config.yaml
head_dim: 32
vocab_size: 4611
positions: "rope"
parallel_block: false
init_std_qkv: 0.0805
init_std_o: 0.0172
learning_rate: 0.0105
beta2: 0.95
max_grad_norm: 2.0
final_lr_fraction: 0.1
doc_mask: true
dataset: "wikipedia_en"
Each number is 200 + 30 x the weight over its row's rms, rounded and kept within 0 to 999. Layers, rows and columns count from 0. The size before them is the row's rms in percent of the matrix's.

# gate: layer 8 MLP gate, 192x64, rms 0.322, rows 40-74, columns 0-63
# up: layer 8 MLP up, 192x64, rms 0.334, rows 40-74, columns 0-63
# down: layer 8 MLP down (transposed), 192x64, rms 0.314, rows 40-74, columns 0-63
gate40,142,166,208,203,230,236,194,178,189,196,232,215,259,182,218,201,183,133,233,225,245,229,200,208,203,194,182,191,216,184,182,238,287,209,176,195,220,210,186,182,169,195,191,88,180,195,148,176,232,185,145,169,203,209,175,212,223,212,194,205,247,196,182,200,192
up40,138,204,210,202,208,119,215,198,184,214,178,190,130,218,220,163,214,222,161,170,152,197,227,176,205,175,200,198,232,195,174,174,145,196,184,179,195,189,214,228,222,185,218,259,195,207,221,239,182,221,263,240,182,170,240,177,191,149,155,187,171,209,247,218,259
down40,107,260,203,181,191,189,192,213,192,168,162,192,196,207,192,234,225,249,182,166,178,212,185,211,228,222,203,192,240,198,188,174,160,241,215,193,186,183,232,252,140,173,207,302,192,209,178,181,155,252,240,219,218,184,222,252,165,184,187,187,137,193,213,195,216
gate41,095,204,125,218,154,171,163,184,179,210,192,178,204,194,135,164,177,224,226,189,184,224,150,174,178,209,229,210,246,176,169,193,141,182,192,208,148,212,167,223,205,185,190,234,164,184,101,222,186,203,207,163,171,190,180,206,223,226,186,220,193,201,207,164,163
up41,088,203,279,214,183,203,266,248,174,217,214,265,210,200,192,209,239,195,218,178,241,220,176,186,210,217,226,180,214,159,197,198,213,115,242,200,233,217,220,223,161,163,218,217,178,184,190,253,201,198,236,202,251,213,205,224,219,192,249,176,184,207,173,247,200
down41,086,218,237,204,200,215,122,228,199,178,217,213,225,240,271,209,185,212,176,174,182,206,217,182,166,203,194,264,123,212,228,209,220,217,229,163,248,204,150,233,210,192,219,239,158,178,267,169,187,189,166,212,212,163,189,190,174,198,225,166,197,235,187,196,202
gate42,099,169,159,197,171,205,217,178,160,144,215,235,210,126,190,197,164,216,212,210,238,221,204,234,250,152,172,231,201,189,194,189,226,192,203,238,167,282,214,198,167,193,184,243,227,249,178,201,241,215,164,170,173,190,191,153,189,183,225,182,182,193,149,194,235
up42,093,226,139,222,247,212,254,193,196,138,194,189,160,164,193,214,171,176,203,241,187,193,206,222,199,182,177,224,109,243,219,242,206,166,247,176,163,209,227,203,171,188,178,186,190,198,185,193,196,177,174,263,227,214,185,149,155,227,224,179,205,170,178,175,204
down42,103,199,173,229,166,209,244,188,158,173,204,234,157,259,234,184,216,157,209,208,239,200,191,167,197,144,191,192,189,148,199,235,170,206,256,247,188,257,188,162,218,269,206,203,192,212,191,215,232,201,199,198,200,179,239,155,172,180,204,211,160,241,234,250,195
gate43,093,259,179,185,220,185,167,202,247,194,213,187,231,187,157,175,190,233,221,190,188,155,149,219,184,233,231,192,205,237,195,228,193,171,116,164,218,230,163,244,201,180,188,200,155,149,231,212,243,188,199,184,273,193,203,184,193,219,167,248,206,193,211,234,169
up43,101,256,238,218,192,220,209,160,192,211,237,156,158,220,250,229,218,225,260,162,215,201,191,209,186,212,218,179,210,182,148,225,204,134,195,196,217,213,173,166,178,188,210,225,177,202,167,205,239,215,171,199,237,212,220,155,234,142,180,246,209,204,219,121,181
down43,098,200,143,207,193,224,283,174,196,215,236,173,226,163,233,191,179,251,192,208,203,213,172,244,172,202,184,174,170,197,191,236,224,154,199,218,145,175,209,188,183,212,234,249,173,231,193,218,162,227,207,182,233,156,178,147,209,258,188,232,178,228,159,231,212
gate44,100,224,221,205,216,183,236,223,193,181,213,167,189,218,163,219,186,152,224,172,179,205,215,260,232,164,259,153,231,155,209,186,170,170,189,207,179,172,212,226,194,196,230,159,245,266,242,236,202,169,221,227,213,190,253,201,209,171,224,233,184,186,263,183,151
up44,110,161,143,199,185,191,224,219,228,221,199,190,182,161,178,137,177,186,198,156,194,237,207,187,195,177,252,190,247,146,182,195,212,185,151,196,186,208,233,205,160,125,232,241,181,199,214,219,216,154,198,180,229,205,239,199,207,203,221,251,206,143,200,224,138
down44,105,226,221,273,213,201,190,266,155,196,232,216,236,198,206,225,199,223,190,201,220,200,188,204,180,135,146,204,177,251,198,175,205,243,232,207,191,216,250,211,180,210,190,187,202,197,264,201,210,220,192,268,165,241,207,130,201,205,227,217,194,224,247,223,226
gate45,091,174,198,214,198,204,188,216,230,203,180,168,234,171,236,169,195,189,189,241,184,191,207,158,172,136,188,127,166,248,160,201,232,217,141,168,191,202,191,193,247,227,184,204,182,161,177,244,152,185,193,179,178,233,264,247,213,164,227,217,208,214,241,227,180
up45,098,205,210,209,231,221,224,200,213,184,124,220,208,225,221,190,175,201,183,198,167,184,207,223,147,149,223,183,119,223,233,211,186,211,177,251,246,229,221,159,172,152,130,223,193,162,171,195,188,167,236,181,207,222,161,205,140,212,219,173,205,200,202,177,226
down45,107,201,239,199,216,176,136,190,198,206,251,160,196,224,190,257,213,221,150,207,213,165,208,198,133,182,203,182,224,236,282,190,193,212,193,150,148,187,174,198,215,184,207,208,214,167,191,228,210,225,223,247,196,164,149,217,224,194,218,275,194,213,230,220,200
gate46,096,232,216,201,201,173,250,161,206,209,174,240,261,190,277,190,182,192,200,228,210,189,231,163,202,190,159,196,155,216,226,239,203,181,208,181,249,212,176,224,161,229,224,180,163,247,239,242,195,245,228,208,177,207,150,258,186,151,182,218,166,212,183,202,218
up46,105,188,148,227,212,247,203,232,187,203,183,218,187,212,120,155,149,214,182,214,169,176,185,202,193,194,192,145,157,237,223,175,198,143,153,181,195,155,198,200,189,206,172,180,271,229,144,151,175,217,197,202,197,165,216,183,192,212,178,201,208,213,175,160,245
down46,108,207,154,206,217,213,234,215,196,240,237,241,204,225,234,172,193,222,166,157,219,211,251,164,154,212,221,187,185,289,235,205,195,236,168,208,170,124,224,166,199,148,232,192,203,180,196,180,223,242,192,176,204,216,240,184,220,218,233,237,216,158,188,190,184
gate47,097,210,229,190,222,209,221,191,225,225,243,190,224,208,140,181,202,157,243,241,222,214,190,152,195,188,231,225,223,224,178,222,225,161,209,191,250,195,203,237,211,236,156,202,244,186,233,211,207,135,190,155,209,173,213,184,140,224,116,192,219,196,181,234,158
up47,090,205,215,170,242,190,202,188,214,205,178,230,169,250,206,233,231,173,233,252,171,179,165,180,177,221,213,178,242,205,216,212,191,202,198,250,226,259,179,286,170,247,208,155,223,178,239,211,231,217,241,199,182,198,145,214,215,189,198,188,152,139,217,210,179
down47,103,169,210,221,198,195,260,110,164,180,251,180,221,166,142,180,206,161,229,245,194,205,170,194,177,193,242,234,171,149,228,212,223,201,168,180,227,263,219,199,212,223,204,230,209,184,233,168,212,192,218,242,190,134,203,192,195,196,176,197,209,205,205,235,164
gate48,093,228,206,179,184,167,215,215,146,129,192,189,173,211,200,175,152,233,201,221,193,194,163,218,187,166,239,185,210,231,250,237,197,156,246,186,235,226,183,225,165,206,202,247,229,217,201,214,160,126,209,255,191,192,191,214,189,177,158,212,214,184,168,208,132
up48,089,219,226,182,151,195,158,259,232,195,188,233,204,219,241,155,222,157,155,223,227,180,243,178,190,245,241,164,196,219,194,185,174,198,225,180,232,216,231,159,155,254,187,183,243,215,146,191,174,189,158,219,185,215,182,151,169,179,206,185,151,241,195,217,189
down48,096,193,207,214,199,191,234,231,224,155,172,204,182,207,177,216,224,241,157,212,181,218,127,158,170,187,183,211,247,191,196,255,162,131,198,243,205,193,192,184,259,207,180,166,171,237,194,223,180,215,159,199,194,200,213,230,197,168,239,220,250,277,177,200,218
gate49,103,184,186,205,218,158,202,203,215,237,149,286,220,203,170,163,209,194,209,203,217,205,187,134,163,173,202,205,181,223,218,213,130,256,190,189,163,191,250,190,211,175,182,183,190,251,200,198,168,182,148,241,234,172,195,234,198,256,199,203,203,215,202,145,182
up49,103,153,227,154,170,156,196,160,233,208,246,159,184,208,221,199,174,165,195,201,195,255,165,196,197,200,207,206,192,150,218,219,223,141,181,191,193,150,204,265,194,136,177,166,187,175,187,205,200,167,185,213,230,201,187,227,205,257,177,202,238,264,233,227,181
down49,098,250,175,191,188,217,274,204,215,176,210,206,175,189,176,173,246,181,151,205,251,168,224,270,216,179,200,196,220,180,144,196,143,233,212,178,229,211,195,193,193,166,201,233,180,172,229,213,231,225,209,217,155,153,202,194,204,218,254,169,202,176,127,207,202
gate50,098,204,196,208,205,217,215,235,178,177,204,233,200,256,188,246,195,152,255,238,178,185,181,149,231,266,243,188,230,212,213,252,242,211,148,228,241,214,247,205,223,212,177,190,228,217,227,210,165,186,200,141,208,209,202,172,210,234,196,233,215,157,190,147,225
up50,097,239,199,224,168,178,206,225,256,190,228,234,246,205,163,247,182,209,230,249,182,246,199,208,252,234,211,179,239,211,241,238,179,198,202,171,203,138,199,185,224,227,168,157,227,247,236,253,169,171,188,193,201,228,187,234,204,181,178,266,179,185,220,195,213
down50,107,190,128,172,270,227,217,174,190,217,232,231,185,195,228,166,174,221,179,189,194,148,171,209,152,205,160,185,164,203,207,208,193,227,225,244,186,203,204,254,218,195,131,161,200,207,181,231,195,217,220,213,155,162,192,200,223,159,238,171,230,177,230,253,232
gate51,098,171,180,188,180,148,185,177,222,187,245,213,202,212,200,165,246,243,206,202,162,236,170,167,169,196,157,194,181,162,192,192,199,195,209,282,175,229,140,219,167,190,187,184,205,247,184,222,217,157,230,142,181,247,215,247,195,235,190,201,234,217,190,252,173
up51,095,249,200,160,183,225,237,195,178,167,174,205,238,184,197,245,214,186,127,190,214,175,241,257,249,153,197,202,217,177,141,180,168,182,203,170,165,170,214,242,231,190,240,180,179,197,172,216,210,217,209,227,229,164,170,140,234,206,221,166,215,160,222,222,193
down51,094,149,246,230,213,218,210,220,163,233,199,174,177,231,242,97,130,204,237,211,179,178,171,200,203,225,203,185,183,246,181,167,158,220,172,199,151,222,164,170,222,210,189,179,235,195,198,188,159,165,152,194,204,213,193,210,220,181,226,224,156,213,199,188,223
gate52,095,191,186,199,172,186,215,174,208,187,142,182,208,221,216,164,161,177,177,113,191,171,152,191,182,211,182,165,270,204,171,207,181,148,176,199,240,202,215,190,229,206,230,197,185,218,199,205,188,162,188,188,170,246,216,133,245,284,212,167,213,206,196,204,196
up52,097,209,214,174,199,186,194,180,183,194,223,201,237,178,187,214,257,206,222,232,195,253,168,169,200,272,157,204,189,184,214,216,165,206,177,121,219,222,217,185,197,201,223,200,195,157,230,244,201,180,214,165,215,164,265,275,193,198,164,241,211,197,166,195,256
down52,104,228,224,205,284,221,180,182,139,163,155,160,217,189,200,237,148,169,206,190,155,147,199,223,224,194,201,241,241,219,210,168,207,205,199,239,239,240,226,215,196,207,204,193,217,258,166,202,184,230,169,223,170,175,227,152,215,217,227,184,179,237,176,184,229
gate53,103,248,156,250,153,196,231,245,254,199,185,197,178,163,197,259,178,207,205,151,193,210,179,160,260,226,195,197,197,222,181,148,189,169,190,220,171,215,191,213,188,220,164,212,217,221,205,238,246,178,193,193,224,248,194,240,202,146,168,193,180,164,198,231,257
up53,091,224,143,247,185,195,252,149,222,168,245,212,185,153,161,206,191,182,195,190,203,193,196,216,224,193,172,184,136,236,205,192,227,217,181,159,142,198,210,192,197,241,234,201,231,236,221,248,212,195,198,270,197,170,185,155,219,231,194,168,185,161,246,237,208
down53,097,176,219,179,253,175,235,183,243,175,226,225,170,211,233,223,157,243,221,167,203,205,209,220,224,253,189,173,129,190,198,156,237,183,190,210,196,197,196,161,240,214,161,248,135,212,226,256,185,191,173,193,214,237,220,221,213,227,132,170,191,217,189,192,195
gate54,102,180,197,213,145,240,212,248,209,177,163,207,163,193,198,206,186,202,163,203,202,209,181,185,215,175,196,149,216,189,214,237,243,185,167,168,221,155,202,144,209,132,226,271,174,203,171,214,175,211,217,168,232,200,195,228,144,240,219,207,201,139,149,165,189
up54,094,234,211,208,249,239,214,205,156,207,230,218,214,193,226,194,193,246,140,190,180,187,180,220,219,209,223,197,217,204,200,227,189,252,241,237,207,233,179,209,122,257,215,131,234,175,234,174,208,165,162,235,175,213,217,140,182,187,212,209,235,241,218,226,201
down54,087,166,189,199,194,161,198,223,179,193,117,231,183,211,231,148,227,223,155,181,191,164,205,227,155,199,204,238,182,152,203,208,173,186,191,173,193,163,213,217,226,191,200,192,176,192,159,168,232,186,179,241,150,243,220,247,142,192,279,209,161,216,183,195,198
gate55,097,150,174,236,199,195,237,208,208,172,180,139,125,200,206,200,153,189,208,182,162,134,182,217,204,181,229,163,146,219,219,197,209,156,244,193,193,164,192,175,155,202,222,174,216,190,196,237,209,200,181,162,200,210,210,166,208,124,163,144,195,219,220,222,204
up55,101,141,186,172,171,172,180,205,179,211,190,201,169,218,176,170,208,189,222,201,133,170,218,177,205,223,205,192,205,161,189,167,141,181,200,172,201,224,227,236,160,230,237,142,244,164,219,266,240,170,150,177,146,173,202,256,163,179,189,213,194,206,214,182,204
down55,098,228,212,193,174,173,212,207,178,228,212,211,203,231,178,217,220,193,187,259,251,264,158,162,213,193,175,220,185,222,203,188,210,186,167,228,239,214,191,192,244,175,170,259,239,218,220,146,131,201,269,188,227,201,216,224,135,232,244,223,190,195,200,184,209
gate56,089,214,207,182,158,218,240,199,202,220,217,242,158,189,160,252,183,216,185,240,228,157,218,208,226,220,138,210,225,186,211,217,215,265,195,163,193,201,204,195,208,230,249,227,194,99,204,218,176,207,180,190,240,202,159,208,234,174,241,251,228,217,214,202,176
up56,083,211,211,192,179,221,243,186,234,185,141,220,257,130,207,203,192,204,209,164,195,212,157,239,172,254,109,226,213,246,184,183,136,214,196,226,177,210,166,221,205,191,180,208,215,233,187,188,236,239,161,173,194,195,145,206,181,198,188,198,232,215,230,209,192
down56,095,174,213,193,189,167,194,207,208,216,257,226,228,211,173,203,216,201,171,149,160,251,240,171,194,199,188,190,192,184,188,224,200,173,156,227,246,181,177,229,209,181,178,209,185,259,214,261,202,167,198,220,196,220,231,183,176,255,224,145,111,166,175,168,230
gate57,087,208,142,158,190,212,156,258,130,214,192,239,195,130,206,168,204,172,170,189,201,198,195,210,195,172,216,167,260,154,170,196,186,138,169,204,172,196,227,214,179,250,182,199,167,238,191,212,162,217,176,250,213,182,183,198,223,207,238,221,205,217,218,187,242
up57,094,203,201,209,207,201,161,151,180,224,219,160,204,193,239,187,179,169,132,191,262,198,149,216,200,188,198,190,214,209,193,247,213,142,197,193,266,243,184,234,199,246,231,185,216,203,167,201,197,206,168,144,231,148,203,249,230,223,209,197,150,178,226,170,234
down57,088,241,206,172,199,177,209,189,191,242,190,223,172,190,231,184,216,167,203,148,198,210,193,200,214,242,191,259,202,232,189,121,163,226,204,197,249,229,212,206,240,225,200,211,174,204,224,203,226,187,224,155,224,207,210,173,261,239,169,202,211,266,256,269,198
gate58,097,177,211,185,197,220,196,182,205,199,236,227,221,187,201,172,234,124,188,188,193,143,198,224,227,209,162,224,256,194,220,203,208,140,229,248,182,177,251,237,206,164,164,152,210,242,213,265,172,177,220,159,182,236,169,218,222,172,167,209,204,233,162,229,204
up58,099,240,198,191,183,178,201,211,257,217,183,163,244,193,212,146,215,189,217,190,247,161,219,208,182,222,168,160,197,290,201,161,196,173,197,174,201,160,207,120,165,186,208,189,166,184,208,182,231,206,208,160,175,198,222,177,252,185,192,197,201,204,268,237,173
down58,090,217,209,191,141,178,180,143,195,203,154,194,221,221,232,224,163,198,220,228,164,208,178,230,206,226,144,234,187,153,259,215,183,195,191,213,184,231,201,229,197,219,210,184,217,223,213,178,220,213,220,213,96,278,208,222,148,193,203,182,221,168,183,196,185
gate59,101,214,148,163,184,202,182,152,157,211,185,201,225,189,223,184,171,170,208,186,252,177,211,168,188,220,201,239,214,161,204,199,228,184,210,163,224,205,207,168,154,251,244,220,168,236,198,262,183,172,165,214,225,170,310,202,223,173,171,210,193,210,203,225,209
up59,094,214,258,220,228,170,179,250,188,181,249,151,190,178,188,241,176,195,184,97,229,213,217,237,210,218,242,157,189,169,175,167,206,205,209,234,195,230,234,224,155,235,178,234,221,221,214,229,217,247,241,159,203,221,203,225,181,188,203,237,209,208,217,190,211
down59,098,188,231,189,200,228,208,211,209,225,182,254,211,175,181,218,137,206,181,202,176,187,261,219,233,261,228,199,233,171,228,252,230,267,169,253,221,217,245,162,221,197,178,191,220,211,228,209,250,189,212,235,253,252,217,229,193,207,207,181,186,151,220,197,195
gate60,098,151,196,175,200,149,172,195,170,190,215,216,204,219,181,193,255,166,198,147,190,211,196,184,173,174,230,196,141,258,205,251,220,193,153,183,220,157,220,154,192,202,162,185,167,228,188,220,214,212,224,232,175,246,151,278,189,187,243,187,211,240,216,219,208
up60,096,191,166,183,186,181,198,236,183,188,184,200,186,162,155,213,147,253,188,234,156,240,166,227,213,213,195,165,169,179,228,203,213,184,216,183,170,182,185,236,189,179,151,203,153,179,172,253,225,189,243,167,162,175,225,295,206,228,224,235,238,224,175,191,199
down60,092,268,244,236,178,238,204,190,195,183,191,200,160,227,179,233,165,167,198,187,214,215,194,172,168,237,248,165,220,139,207,198,187,243,241,243,214,188,178,191,170,219,263,176,198,127,173,173,253,206,168,181,190,198,185,169,188,175,211,203,217,228,205,173,154
gate61,092,204,217,162,193,235,219,212,190,153,273,188,221,213,149,227,211,196,227,188,169,232,194,228,221,202,217,263,203,205,211,228,233,220,191,244,178,192,214,176,226,193,165,143,184,261,217,243,214,217,196,110,202,266,220,163,208,196,201,213,186,181,215,171,188
up61,103,219,196,171,252,172,219,185,196,166,163,222,221,204,213,248,210,267,152,220,150,178,145,200,214,284,208,170,150,183,187,168,159,188,216,197,226,184,235,183,211,163,141,234,215,189,161,177,173,171,217,182,217,188,210,187,209,232,160,201,190,184,235,187,212
down61,096,255,210,224,219,194,214,204,193,192,201,175,181,225,199,187,201,124,214,219,266,208,236,165,176,194,181,185,228,232,237,179,193,226,156,183,166,227,204,248,210,185,203,221,174,216,187,205,184,237,160,173,195,184,226,201,245,113,207,242,179,115,210,193,208
gate62,098,243,192,209,178,192,179,192,189,257,146,245,187,193,208,270,199,226,203,186,190,205,194,218,173,232,186,167,179,200,182,251,148,180,238,257,209,258,214,209,147,226,224,219,194,229,234,188,248,192,194,219,196,214,206,230,134,177,184,213,205,193,163,201,133
up62,091,146,150,202,228,231,194,188,247,153,144,226,213,176,173,200,163,211,205,224,190,205,220,157,240,188,162,231,201,151,196,215,175,214,204,185,191,211,231,159,232,219,218,242,199,201,228,202,224,253,172,241,133,211,175,168,159,190,181,202,209,187,160,260,240
down62,099,238,217,253,214,251,223,165,174,179,181,195,144,171,232,229,218,204,192,199,224,186,198,196,243,209,200,207,206,198,192,178,159,233,122,154,190,249,236,193,204,122,219,220,225,176,227,188,233,226,167,167,188,223,205,215,210,164,224,157,160,214,184,233,242
gate63,089,166,198,181,176,194,256,143,170,177,175,216,207,206,173,214,215,203,204,208,192,210,231,211,203,242,214,234,165,239,155,215,222,163,244,218,216,186,157,217,270,225,219,255,166,239,197,258,182,188,217,213,177,189,175,197,223,143,138,204,237,208,144,201,192
up63,084,192,206,205,214,130,204,186,220,212,158,181,163,198,211,245,179,194,218,221,168,202,234,179,192,196,181,206,144,220,235,197,197,205,222,235,187,135,219,178,183,180,205,260,154,256,194,205,204,177,253,164,185,226,148,161,233,184,173,128,170,191,162,215,217
down63,105,178,163,197,193,256,220,241,201,132,191,224,220,163,206,159,194,213,202,183,205,148,146,221,214,200,172,162,216,205,171,204,180,197,162,169,189,198,217,221,138,194,184,239,239,167,194,193,191,249,151,234,232,200,243,258,163,238,216,199,181,163,236,218,169
gate64,099,248,189,194,179,204,236,166,162,181,174,154,218,186,233,163,196,220,166,172,209,200,201,185,213,185,209,249,172,152,204,166,222,172,224,160,229,191,199,240,264,182,240,134,255,167,183,204,177,193,162,171,179,207,163,168,189,209,193,178,180,183,226,271,233
up64,100,194,205,219,217,201,201,217,206,214,233,206,179,211,187,220,170,211,224,177,221,202,283,244,219,180,184,198,187,181,208,142,197,164,242,156,207,218,209,154,229,163,184,202,231,129,173,211,242,185,143,211,253,177,175,146,154,235,241,179,194,203,180,215,249
down64,109,199,150,202,197,203,205,220,184,176,202,214,217,242,174,217,250,232,212,163,250,209,224,221,226,219,142,278,160,246,239,181,213,233,204,215,195,204,166,206,164,214,196,219,197,239,151,197,182,153,230,211,146,276,228,200,192,228,190,200,159,224,229,186,184
gate65,092,269,156,148,245,218,220,207,202,180,226,234,159,195,258,180,202,241,228,211,154,190,209,200,201,212,240,229,154,184,212,212,190,222,192,172,191,143,158,244,163,174,225,167,178,171,210,187,161,200,198,169,262,245,196,187,202,202,221,224,244,171,192,235,216
up65,092,233,153,210,220,197,195,208,254,205,228,225,240,183,179,198,155,200,233,170,181,197,166,134,138,182,203,190,191,189,235,227,174,156,141,203,225,191,200,220,195,173,171,205,184,187,166,200,261,248,185,153,230,219,261,212,189,235,154,168,176,230,184,220,200
down65,094,267,200,180,218,222,206,183,151,153,210,259,180,232,192,169,159,201,215,210,157,199,207,214,176,185,220,221,189,206,266,250,168,143,173,220,240,189,172,191,184,182,219,172,216,181,180,166,221,280,197,164,244,180,212,170,187,179,174,243,188,170,199,193,227
gate66,107,223,210,156,183,197,194,227,213,235,166,193,206,190,204,205,220,153,240,235,211,210,174,175,228,239,175,204,226,269,214,200,170,216,202,202,221,203,174,186,191,221,195,177,216,247,264,281,224,154,187,239,148,182,131,188,209,202,159,195,177,158,215,208,153
up66,102,207,144,233,159,201,253,190,208,127,248,147,177,235,190,199,183,184,223,163,150,155,183,194,217,211,260,205,219,170,204,253,203,207,205,207,222,167,246,216,233,174,242,217,206,162,225,195,180,200,192,217,210,199,157,213,203,246,185,225,229,159,247,217,214
down66,101,217,189,264,204,168,232,176,190,202,177,228,208,229,206,188,154,173,193,233,231,253,177,163,242,167,238,207,243,181,224,160,152,209,205,209,173,173,213,189,183,172,194,195,223,222,147,149,213,222,181,149,217,231,236,183,192,239,181,214,177,286,183,226,213
gate67,091,132,187,226,263,167,246,226,256,158,153,201,180,214,192,211,203,198,224,281,203,195,192,222,233,233,191,159,231,234,216,217,165,195,201,140,222,222,196,160,218,158,221,208,184,221,194,236,199,173,219,217,240,174,230,194,166,160,159,181,226,201,197,200,197
up67,089,231,220,193,163,211,252,200,238,158,190,165,186,210,192,202,230,148,213,141,162,202,190,221,209,177,207,154,214,190,194,199,116,219,191,187,247,174,220,162,238,173,174,227,182,161,182,206,152,238,202,174,213,156,174,189,225,207,263,172,203,169,170,163,227
down67,097,229,172,219,255,240,205,235,219,195,258,165,264,194,223,179,153,240,201,216,167,187,240,238,193,225,200,220,214,226,231,214,247,244,200,157,228,252,218,184,146,155,185,232,164,202,234,175,189,229,189,164,177,201,149,207,194,213,205,195,203,186,214,248,209
gate68,093,188,162,237,183,208,255,243,166,232,175,204,241,193,242,210,216,196,153,188,143,178,139,232,259,161,183,213,201,216,206,196,180,149,170,204,159,217,205,244,172,189,198,206,195,200,197,224,227,243,216,191,158,198,240,205,190,155,181,246,146,201,197,241,167
up68,100,199,236,178,135,196,262,196,206,193,191,174,236,166,201,265,195,181,171,194,217,197,215,254,260,233,231,204,222,200,220,135,217,222,196,207,203,185,178,201,218,164,133,224,169,248,200,232,199,216,266,161,234,217,212,220,215,195,230,187,242,186,215,219,212
down68,105,206,191,237,230,207,189,194,218,187,246,208,188,240,201,250,212,214,199,173,153,195,168,208,192,251,181,215,206,178,216,205,199,238,207,204,165,263,271,213,181,221,246,189,189,176,188,197,220,209,238,202,221,275,165,192,111,239,215,228,167,246,205,225,218
gate69,101,225,190,141,217,212,241,240,190,287,215,194,204,212,246,218,215,148,165,191,232,186,212,145,161,195,237,191,192,261,179,204,168,241,187,177,227,254,180,179,146,242,187,203,213,218,190,190,214,185,171,205,198,205,210,192,158,165,236,216,216,179,197,205,257
up69,102,163,239,251,212,141,218,157,217,185,205,141,204,198,240,194,232,278,173,211,183,214,242,206,198,188,164,178,208,218,192,152,238,195,192,217,169,206,186,216,203,162,214,164,201,268,198,160,216,176,243,178,243,186,163,167,165,227,186,231,204,240,224,188,189
down69,103,190,203,218,211,243,228,174,214,196,207,170,248,189,173,186,196,255,245,210,199,246,182,221,214,206,224,182,165,188,183,181,225,199,197,244,208,167,274,194,186,125,186,207,191,243,216,226,209,204,145,245,177,203,187,256,229,243,182,179,213,203,147,222,136
gate70,119,224,217,221,236,255,229,140,198,218,194,205,272,196,177,204,173,183,238,245,270,237,201,210,238,188,182,206,223,165,222,216,234,179,137,207,209,223,204,191,192,243,204,153,172,175,180,172,211,148,165,185,222,181,228,240,229,228,237,227,209,216,199,228,172
up70,116,189,164,132,158,123,189,260,197,164,201,200,192,211,170,219,225,214,177,209,182,220,180,171,194,221,187,217,191,172,189,179,162,155,198,176,190,178,199,220,227,211,197,281,190,190,244,199,128,237,267,151,191,197,206,232,223,186,192,195,167,185,203,180,196
down70,086,220,218,210,196,194,186,174,259,195,179,153,199,189,193,219,163,218,196,179,153,192,218,198,188,191,194,177,283,204,197,224,181,245,240,167,192,203,239,234,106,185,242,234,247,186,199,223,191,215,199,219,210,248,162,214,151,225,164,141,186,180,191,190,202
gate71,105,169,155,216,146,191,186,172,143,237,228,266,175,274,246,232,204,163,161,211,214,211,197,219,208,146,200,173,254,189,202,219,228,213,231,208,155,212,184,212,197,153,205,205,200,198,204,177,181,198,216,193,147,196,169,168,146,227,224,191,198,245,220,234,204
up71,095,215,215,225,127,185,225,190,202,211,171,218,159,219,240,204,229,201,191,189,244,202,188,176,190,187,235,206,230,178,200,227,213,176,186,149,204,255,217,186,221,224,150,268,160,173,196,201,214,212,192,187,221,197,117,142,172,188,162,165,151,221,228,156,193
down71,089,213,217,223,185,307,192,183,177,205,187,138,211,192,129,173,157,206,226,174,187,195,207,187,191,222,229,214,210,195,231,148,179,191,247,182,216,171,183,197,145,204,179,266,210,246,218,225,147,210,190,209,208,174,221,203,231,210,190,172,223,186,247,218,192
gate72,102,235,245,160,239,179,203,160,186,207,218,179,223,202,223,166,165,169,237,221,205,178,152,153,198,116,167,112,185,192,222,186,181,221,199,170,197,189,232,138,220,193,196,187,219,169,154,206,216,191,215,208,227,226,248,253,219,190,170,179,206,197,205,202,186
up72,100,174,263,252,226,227,214,220,176,181,198,235,200,209,205,174,181,197,191,212,201,289,242,225,229,236,245,184,229,193,212,171,219,271,219,233,235,247,217,157,225,189,159,233,170,189,228,171,207,215,181,154,234,192,211,154,176,195,176,196,205,210,192,157,209
down72,097,205,264,178,170,221,159,234,199,243,175,190,239,157,236,226,243,200,220,184,185,234,183,246,203,211,153,166,236,230,242,180,168,259,215,229,197,156,243,220,186,183,226,181,225,202,202,180,237,184,168,240,176,211,139,186,198,207,211,196,270,191,207,180,200
gate73,101,223,180,148,237,187,221,195,264,213,179,240,217,192,180,225,152,166,113,225,158,241,192,198,226,186,181,156,163,165,193,176,212,220,226,233,257,222,209,186,214,199,201,267,172,180,196,156,192,226,226,217,176,208,241,192,177,223,189,184,250,205,209,216,184
up73,082,157,185,199,202,221,199,203,142,169,291,170,182,209,206,247,203,195,184,167,233,264,227,201,201,208,206,160,184,181,185,188,194,235,211,212,235,168,137,229,229,159,205,239,143,181,230,220,205,222,234,210,247,239,207,190,198,243,248,177,214,204,178,194,187
down73,092,276,255,187,165,228,165,195,193,183,138,232,190,153,220,240,206,192,215,178,241,203,150,221,232,203,207,192,239,251,205,171,231,194,177,166,187,204,209,121,176,144,201,228,233,243,172,186,201,201,190,187,189,170,174,205,193,194,165,201,211,177,206,146,195
gate74,100,242,168,230,209,242,186,241,190,228,220,191,152,202,199,196,197,241,203,183,198,198,214,209,243,202,223,130,181,217,184,219,210,154,171,218,228,190,171,197,246,194,167,193,241,241,152,161,156,205,235,185,165,217,166,169,235,172,259,190,196,162,261,247,218
up74,094,157,228,238,196,182,206,179,196,181,184,225,211,189,209,193,240,176,161,230,228,244,123,208,205,182,172,217,244,165,206,228,158,194,166,184,228,191,246,171,198,193,212,233,238,225,181,205,219,201,122,255,231,168,225,215,158,153,168,208,207,213,181,250,234
down74,097,213,145,194,226,222,149,241,209,204,206,238,209,171,157,165,216,213,181,159,184,156,189,223,192,193,221,189,174,264,223,155,193,213,134,197,203,148,199,227,184,188,167,263,227,151,158,161,213,207,199,174,229,215,204,259,173,224,210,185,191,214,184,156,221